Part of a small language model's weights.
Size: 16 layers, width 512, 8 heads of 64, MLP 2048 tanh GELU, vocabulary 8192, 59.3M parameters.
Each number is 500 + 25 x the weight over the matrix's rms, rounded and kept within 0 to 999. Layers, rows and columns count from 0. Numbers have three digits each.

# up: layer 9 MLP up, 2048x512, rms 0.118, rows 1819-1831, columns 0-255
# down: layer 9 MLP down (transposed), 2048x512, rms 0.125, rows 1819-1830, columns 0-255
up1819:506494470491499501551513483489461452473516518509467488511509521481498487496499507500520518502481507541492516502475523505504471515474536499510501467486512481519500531498488558486509476507529463481481479483464510516490486508517482453508469489508471530471529510501554489517519469514490483471480516533490482467458469540502523532532532534497492475483526503524484558480507512468504512492485491550500490482513462524512489527496489503484503457515520507517469509496564478496485518491489484432494480520532496507479502514516543514511509507495530513489511509480518492515493493514504477481505539508492502526509478445533481475472542525493531536470503500485502502535518510537483498476497472466498480544513527483520508502485525458451447505543527523475478501495482454525485478482552502
down1819:509544526515473480446485497514472487516509485488524472473472491514544508527517523458527499497503457482527449509496512525555515491506509525526540477481538525512482482509527508504505514502507491526520499499513472473529459477524489533491485517516485481525483497462478505540494504476494475510498493495518499498523487477484473493472484522500499478530522501484510484481438477529522510473483511488526513584509532514522520476524519494505476517483486533415476549540484503441522531514491501502498489513490506494521524448491503475488549498515516503480525435520475561489523547470488511525471516512457508470516528492480494523523504516500435490510495484485500476531464508457487506489498529547520478505520488513490509501513488490516557518480456495518506512511493526472514496510477539
up1820:487509494521491503510539521501507504511523519525502476475528507493478480489506499519474466470474484485505500507491536470498509494493505491492539495496525513475458481467482496473515488509522516525530479529521504507462518475523469511508484502514498493473537470492504484500495501461487511538523509523522501534537491503500495523516510509476524535514495506495496484475527469492446471488504487516483533481494514503525471526476485468488529505502515483523512538470489485495505432510532488501511541457494530495487497525515475494497495502508493480523552498497511487526485537512494526489508502484493495526484475490526516522493537524505469479510459550500447539471530504468473515490510499486493488483510502509504527527491500489473546510479495507471524481518495450523498480517496489
down1820:504505490497495540549508480471513508489489460491524477505514520511523529530544467495494465518489509524480478509531488505476521506523482486498467460532521512516503546515492466514491511472500510508488488492494524518513493469471504512509516449469525521513492525462508503486524523525537485531491458446520512524468483511501547512494481522486474488486532488496467580503516501459524451494495498506549468463514502482523516506470511503520543467470544479463522516519509479484479515518515493487517507488503497478509524505491511516538510503518508498486471520523480472453532488504515495511510484497503490493513509480457474482493450502467487515478437491516486500492490499525519520502515492497515522507483534486460440520495529499482499475501535492490500463484507523496465530486495498
up1821:527497500500518457496487486503507524525537470482522513520505508502483484489546480525512455500479480470515495517499532455508508467463502540502497524507540560501460462451568486526538529499487529505502515514471474520521489531462508547509486468492470479491490484494494504532498488486516528495504517469506490544470518472486494510505514528519534484512541494481451484532468479495549491474499500503548492466492478464484501527548479468522487479452499514508489472550490484516510487505502553475492453497535464494525490527490492516496492513470541446450530520529518502491510518506468502527542466455539517516487520531513530475506490501490514478515537498509528474447516542507484546504502461479528488494466482552464485507489472524573481538466489497487512514476508491501482519487446511
down1821:525513485531533529474493480482497496474491486488520488512524516518496530505537525496501472465508501472504515522493519524494533513503545507486464509492474454470527509516489489534490496516507494519537498480519519492485535534523467507512450500487500489507504544510482541511500505496521452511531494505499504519499500537489499502498438497507462499506502517515515524518484501523468486484508495501497477555468488512484452432492537519555490481529512497514490460506472481479526526510438477472530509544462530540478499539488514494506511534463521526518518480497488503516470498503492473497560478511514491503445486457489496535521485524492489511496473505512485516517490539425510489512465541533567518528548532485522495504498477509510530467502491482508468490501536511480456485489508500
up1822:514455486508497488478503460525488477510498505496517524506517474529525505539464491508470475524518467511508493492513483466476492523520482511509515547490480464499483531523502472515491490482518497515514523493508486468483484511557476502509487530501532534528521498480486482464513489487487503511464522483457532490456498503484477514493508479513500488512498515492511547502463509473506531504424469481516491506489543519442456521516442512503500505508494492511506480523470487447493522490515543541516517532520486473525525502496458535470482478536526520494491520505504493465504498523532526486516497505485498510526542463518490443497518489526463486520489545447543473497527487545528514493560501519509466523494505462455444524489487494493503471520484541520569509506473464516486508523508507
down1822:536507473496518507484514497445508531550473489516478499500516471474469487516494544542488507442531500472496509538492523518526503518501477523528491509500542470462464504481490511484525515493525500479487517522511503522535476473500481513456531468513489522491460472539456500494506513512485531553468485494496538490514487481485479491459501543516529510542453467537491485484501474508484467483505542513522484553522521469520501513536500526512539534471505496501461512483463489526444502472465503462508485501490554506520488517457520540506502491549510477482485473494479501504527507506475510534472457455535455457463515542504519530493511530503513528506488484502456503520490503521476498518564516486500537493493503460516501503438472465478503512468542499522541515539505492524493541499499481
up1823:525499499517466475527496513466504503551484544531571470516507488486444479526526509463455494469467490501526470509527538518531500481537467529504510492486478524515445495517446507508529475464536460468493478493553451492502521498475468492510518529502485466504526487451473494511500534490559509499463523481485509503510507524453508505477517512477553482496487505471469545571542485475545509514498517455506545466495479500491481491462483517485517491430482559508470472464461507517517522514535500494471489459497517508504487512488514446461509460537470480481461484467493455482523527504505483499491496473514499505537520477554526492536504494484494501494529481475505532502487518518516492517489488494528495519546493535514516521509485491451499504516488471484543528501517472477450540502526513
down1823:501487481472545510460477485505480493486447470500457529493499503489508495525498521498490490457460557487477458505528484474465536507481514488507481500531507508476519491539504507510522516477494486543510486529505510489485500556542499451469469499478520549455504496611470528447503490542467502516483505484502522526515527466509502534558501536516492499527509486524483498506488503538522477486472505486518469505517500480527517546536494509518512515519553480516482450556517486507471483497475507475531504529479447496496491503488463529517470534479505514510473476505463537501511499477516485551521495464512508517476525470488482499471527479497507480499475493463530546488522546496549515492479471509500519536522493454520484533485488495543506503454503525481505513499532495516507476511499484
up1824:526505494474497512490484491512505528502530499546477505512524497496501512510537510428481519523495493487472519479494513503500487485460518491458480466490512474479495525500484505505507524504525507511529483482498501477491474528496538515487531496513540495511537505509492477481499471503506486502504499508492505549548491507537480521485505524481516501519511454509453496478495500489508529503503497479484473516478562521505472507510502478517488482516512525497486512489514542536476540509476504500494492511507533522461490487525491537516511485516499500511502526549494527488511494471487510446498506517482516490508467532511463506451540533480450504510469544420528522495484489477482474533505493508570509500486537506485466488479511502495524502529491503478481497478477483530488494456521459
down1824:451477494546500558487485503499472526502464481478476498517487473492516498503509504520498501493515512486563520491505500546519519497458506499507490521513494512504497493500461491492487495512497489510491506508476538480484538486486470516495474449503491496501467493507498533521504499483522543498515489537482483482522478468474492494461463495506505529466519492448530530480505542521518483504488506481482516517485477495497523507511470503472528475511528458500499455491496503483499495478509526495452532539502522511498497457489517444507526527511517519538481521453475510479539516528480504511513540485511489524495481484499482505501442505500511514503499504522488453483472483502506504497498502477479491510492477532507515509487480484489458480508521520546507527533499534503495544481501533
up1825:503475513492494522586527555500522497500481486462494525477524497517522495504512506519464468484464502482460498518525452478503461461518509456479487491526479502517473486517476492481508542503465485492496479443514492453490522550496524509463498507514526496491461484475536482538522559445503515494517494537486503481512513490515524479527501481526490506461520441499498489485502467493502528482481480503470514463498503549514514516497524544484488523500475514517510493527522509540536508519508494492526517494476496556495482512470495492496494545498526448484518534557473510539486500525525527580515539504498536494494530485503502489536500481483411482488470438485482581522486519485541489527501470542490516448505511460522504475506543546494530468471491486501541512486481523501509528522503453
down1825:509528486468498478485541502498562503536488519511463480489475466504538492476515478497553534493504494512465486466489461498507511470527528523512510446505466477464517544545506503502442498473532527449456506503482504482476468508524525493494475516473485465496463504500494473487495560494458528513526520464500519476492481511488512529516524532535499481457497454496473519492551526485541418521559507512461554487510512480490497566546455478535516465468532550493497535509508499492467469520507482527468492442458504491509541503537514459496454500519470492476514481519499458503501492485486528519534503462478494513473529505504485503516529490506521454520504514527487508480491493531534532506544533501536534502478466513495435502533506423517519541514492535412543515447496451514505505470517501
up1826:508531558496492475483503515473513515526521520478485512517579544479539511559509500512450499492527473520476503471497490513492511486473451484530481480548452469518481527509513509576483513517484498468530505466484490508488527496497507532489494489498487536492524497502469430481508566512502542480477504495505503470480479479493522504498502461445471525520505485465513495464541490486529509504478507488490489471532501477514496458527520491445497508514512463462466513536532515484510556569459479501515506478455457521510498511526531468481481521462501529512492517516492492483543463491469497517487482502508532504530470492512560487490510498536476551510534482494530472466465514528516508487459523506477515521541492510547461488533531523550458474518541530513477504481519503515474542539502504
down1826:498468514502500514530488470513518472456484512513548504512506475538472502480500491510498462497462484521459448543498526528498488503492509490494510490491550474523472531441468486486553527535521492511513464509527489569508486488504501530519523522540514491506480505487508472516535486522487513513490454530485566506510455486489486555481471454488473499534528505472455482464485482518516515492455485438486461562484582470559508503513497499452513490511484459481501505469502496515539535493479466518490467525462498502546540479533519492469522543491514505487423461510478519559475522518544500494461481525495507503530529543469501522484500541526488480525503509537520526467501502485508466521528511529497496482510488545475485496518523466540511502435471522492533499554517508509467552469525511
up1827:513498489477523501526520522480483504485498468515473468491503516515501481505535450571464468472460500519497561481497527533469525457496496500501496484512471456443462497531540543551550514491506507518514536517509471480475502508489511551520494514505473485469507504508531505498480461509482518511474537479519511515496484541485520471526506481509439465504462470489494508472463497481507501472558489518487514537490513547474509494457466445483503476483477522508522517484463479485490484473514476573505473512515482486505516511509498481489529508485447493506522506480458522549487504489504498500514453524509500486464557453497500451472464504465493532554511514549517508476534487455508484536519479520512493484527494492532510528456445492489500511506498443500541512500474506519505525501473547
down1827:521541556522491505518489485525518551519485490490525512460516488472514514489506492503500488477478483509495492515472471509570493480496443537537499506485466433546502489498476489522550519474504458507469436462490491487463476469446472517491533490480495525507487498564493474474449513479457485475492471508497490491479490459492479491498491580475512470469495464459461508456475514480486528488500492519504474504536504534499503489515470516479505491485476501510503511482541531460484512500515538487553528485484503508491510522575524495504537488514531526525489513497542519486518495499493495537454488522490506489499516540477504498496505534489568503451534470527506462470501478474492505476506478533445507516505511558486511507525477483501516514536537506494548472530489429518481478506497501
up1828:529491523520471505564495502507546504478513510529504480493482530488487496517475524484526490496491473496501523495512517525505504470527458518479504505510533513540480467503482523485497485525509537521494540478508474490457532470458470501503479525513460484465477476517484475513484535493544518463484533507513455510497503483540501468512465499551507504475505506527492504473507532526506519475493551457502491555501529497514499489511503480447546462460467520458526467481504525548504502495463522492501533481480478511510475498483494502495469537494501507514527514496528566464478450508482489518534511487551545514481457442515502501472526493504475495481488511470466495484493465503512551514555472560507456492515428462525569471487484502507552501453454506520459493494481498461529487522504515
down1828:503526517504507499488506504487465466500489512496474497474437483509486512536523505515518573486488480497483538506488498503532466459484470477523464456482519562507450468517554536506468521545498486517493513526443509474482485545481517501494527475504515525478486512492507525527506450539535477483524488479529516471525509533526492465539513454536488522494518506518514522514506498496537479549492529502493453449452484489507542508467509560509502497493477388488475551490526469539514476499495514483506479520514511533497510499475506505544526504512529466498472480508480469451503456459455524507512470540490513472535524482539478500467436496485480472469482503511481486470487486503488506473454498499501505519532503535479500530535545495532459493512525470587516495500517551507506474468483500
up1829:489508526508451536528505484500473470511512516462513529476494557500554482521511470497481489499486542526513505501518492455512515498534508503531477517472510509501497522450479513467486500503548489520495504492500476462471529492500529501523508486526494488510503494503510481508472503468511548481487488514504470541501499490500489482497472473492492503516495445524501491508470530527507510485487462535509494498528521492459532482492501499483518529496506497493495499501483477539517498510529495521515498487482550514513480515476475494523470474543482508521477491504519515483506530504510510472511515479471504523527519497516467490503483455493486498481503481503527506485505508470528529480527514499493480515556508502512487514502518504487505484481533537479523493538450436520482473458481481
down1829:511492504561469516487496509483481497491479495498490482511517500504518481464509486486503522456453493550492536501478533510532478505501473495532490473510507515444471496505520472491499487513485540484509473504550513511560483453494474512515515466507502470517515445527469526521460516508486493469534476449502518495505472453489497499500507512476520518517481489515495528486543507473528478535499506519498496512484512471489540502503475505502499495509497535531554511478492478473469493475493497554509505518508530479514530487479485524516532562475535472499456509473486486547478527504484502480477471516519485477510489525501508475514499522460491547519526543521446503505515474457505494498468467485486488514463499527502473494506507531499485505528492502482487511462534545547514524481529508
up1830:513516504521451487473456498482467529530488514534505474514486515499514554497489491505504493514540532506519510478517494499476563526528526529548543483497533482427546486458456507468490478503499543495523498484498478469479470512521485504460488541512476538496474491521503482514531475509513492523506500487537498518479491467479461455524507466454496501487504532491499481426492480505516546535403496518463503503488523558477501526466504461484512489536456465466531493507565506514509477505522534518500518521504469453508489478489543481502515482505491493490465493547505470477515503508519505508564499493557506481473554503479461526481512470549508523496529487409491480528548525493491535470516523483523482479505432470502462491521529500543485494511522516516532461493489473483488537494529456
down1830:498476536509544532516486541478523462515493546445490549493481499479504536541510491560532528555492522469522490556531473545541486533491455482484452545506485463502445488472488497470492554494421509477514489529481492531496507497460540507525467533513506524459458506501519475487464524464487508503506494462492484496482501448485485463495527490507520473510508460535524439516493502529500484540507588488501463449566486468489513494516501452553501501485496480491478503507503544507510491510513527516472460504511535500472513513508506532485536462474471430512559497534527483503502529537475513465499500494453501507495521581496492507564523495507483501481497505487495477544446460517513489495558444524456518495521511483440526508525486453527582494506513469521514500492544531493481473469568499
up1831:456460472514536504500492504525498491453526411493541458504490470494455490513486502509533523477500490492481468468480467507523494514477476487490542511509500507527467535533569495530523494514492470462458507527501504510461494531479462486527512504509486514512493465510496507502510525464523474490483480501527523510492477504523465497523494520546469475521583509529469485504456508502528469478473485502497502493482458463527484511497485512480495524476515494495503476502500483500512467484486511531510488457501495487464523479481479439485479497522501522559467498498491513512448485481470503504494524471465505467441525493504514515507525515478476514521494516533470532478476467485475469513517499496496501484487536483515457454491500509489492462460497423518505494479533510473523502492511520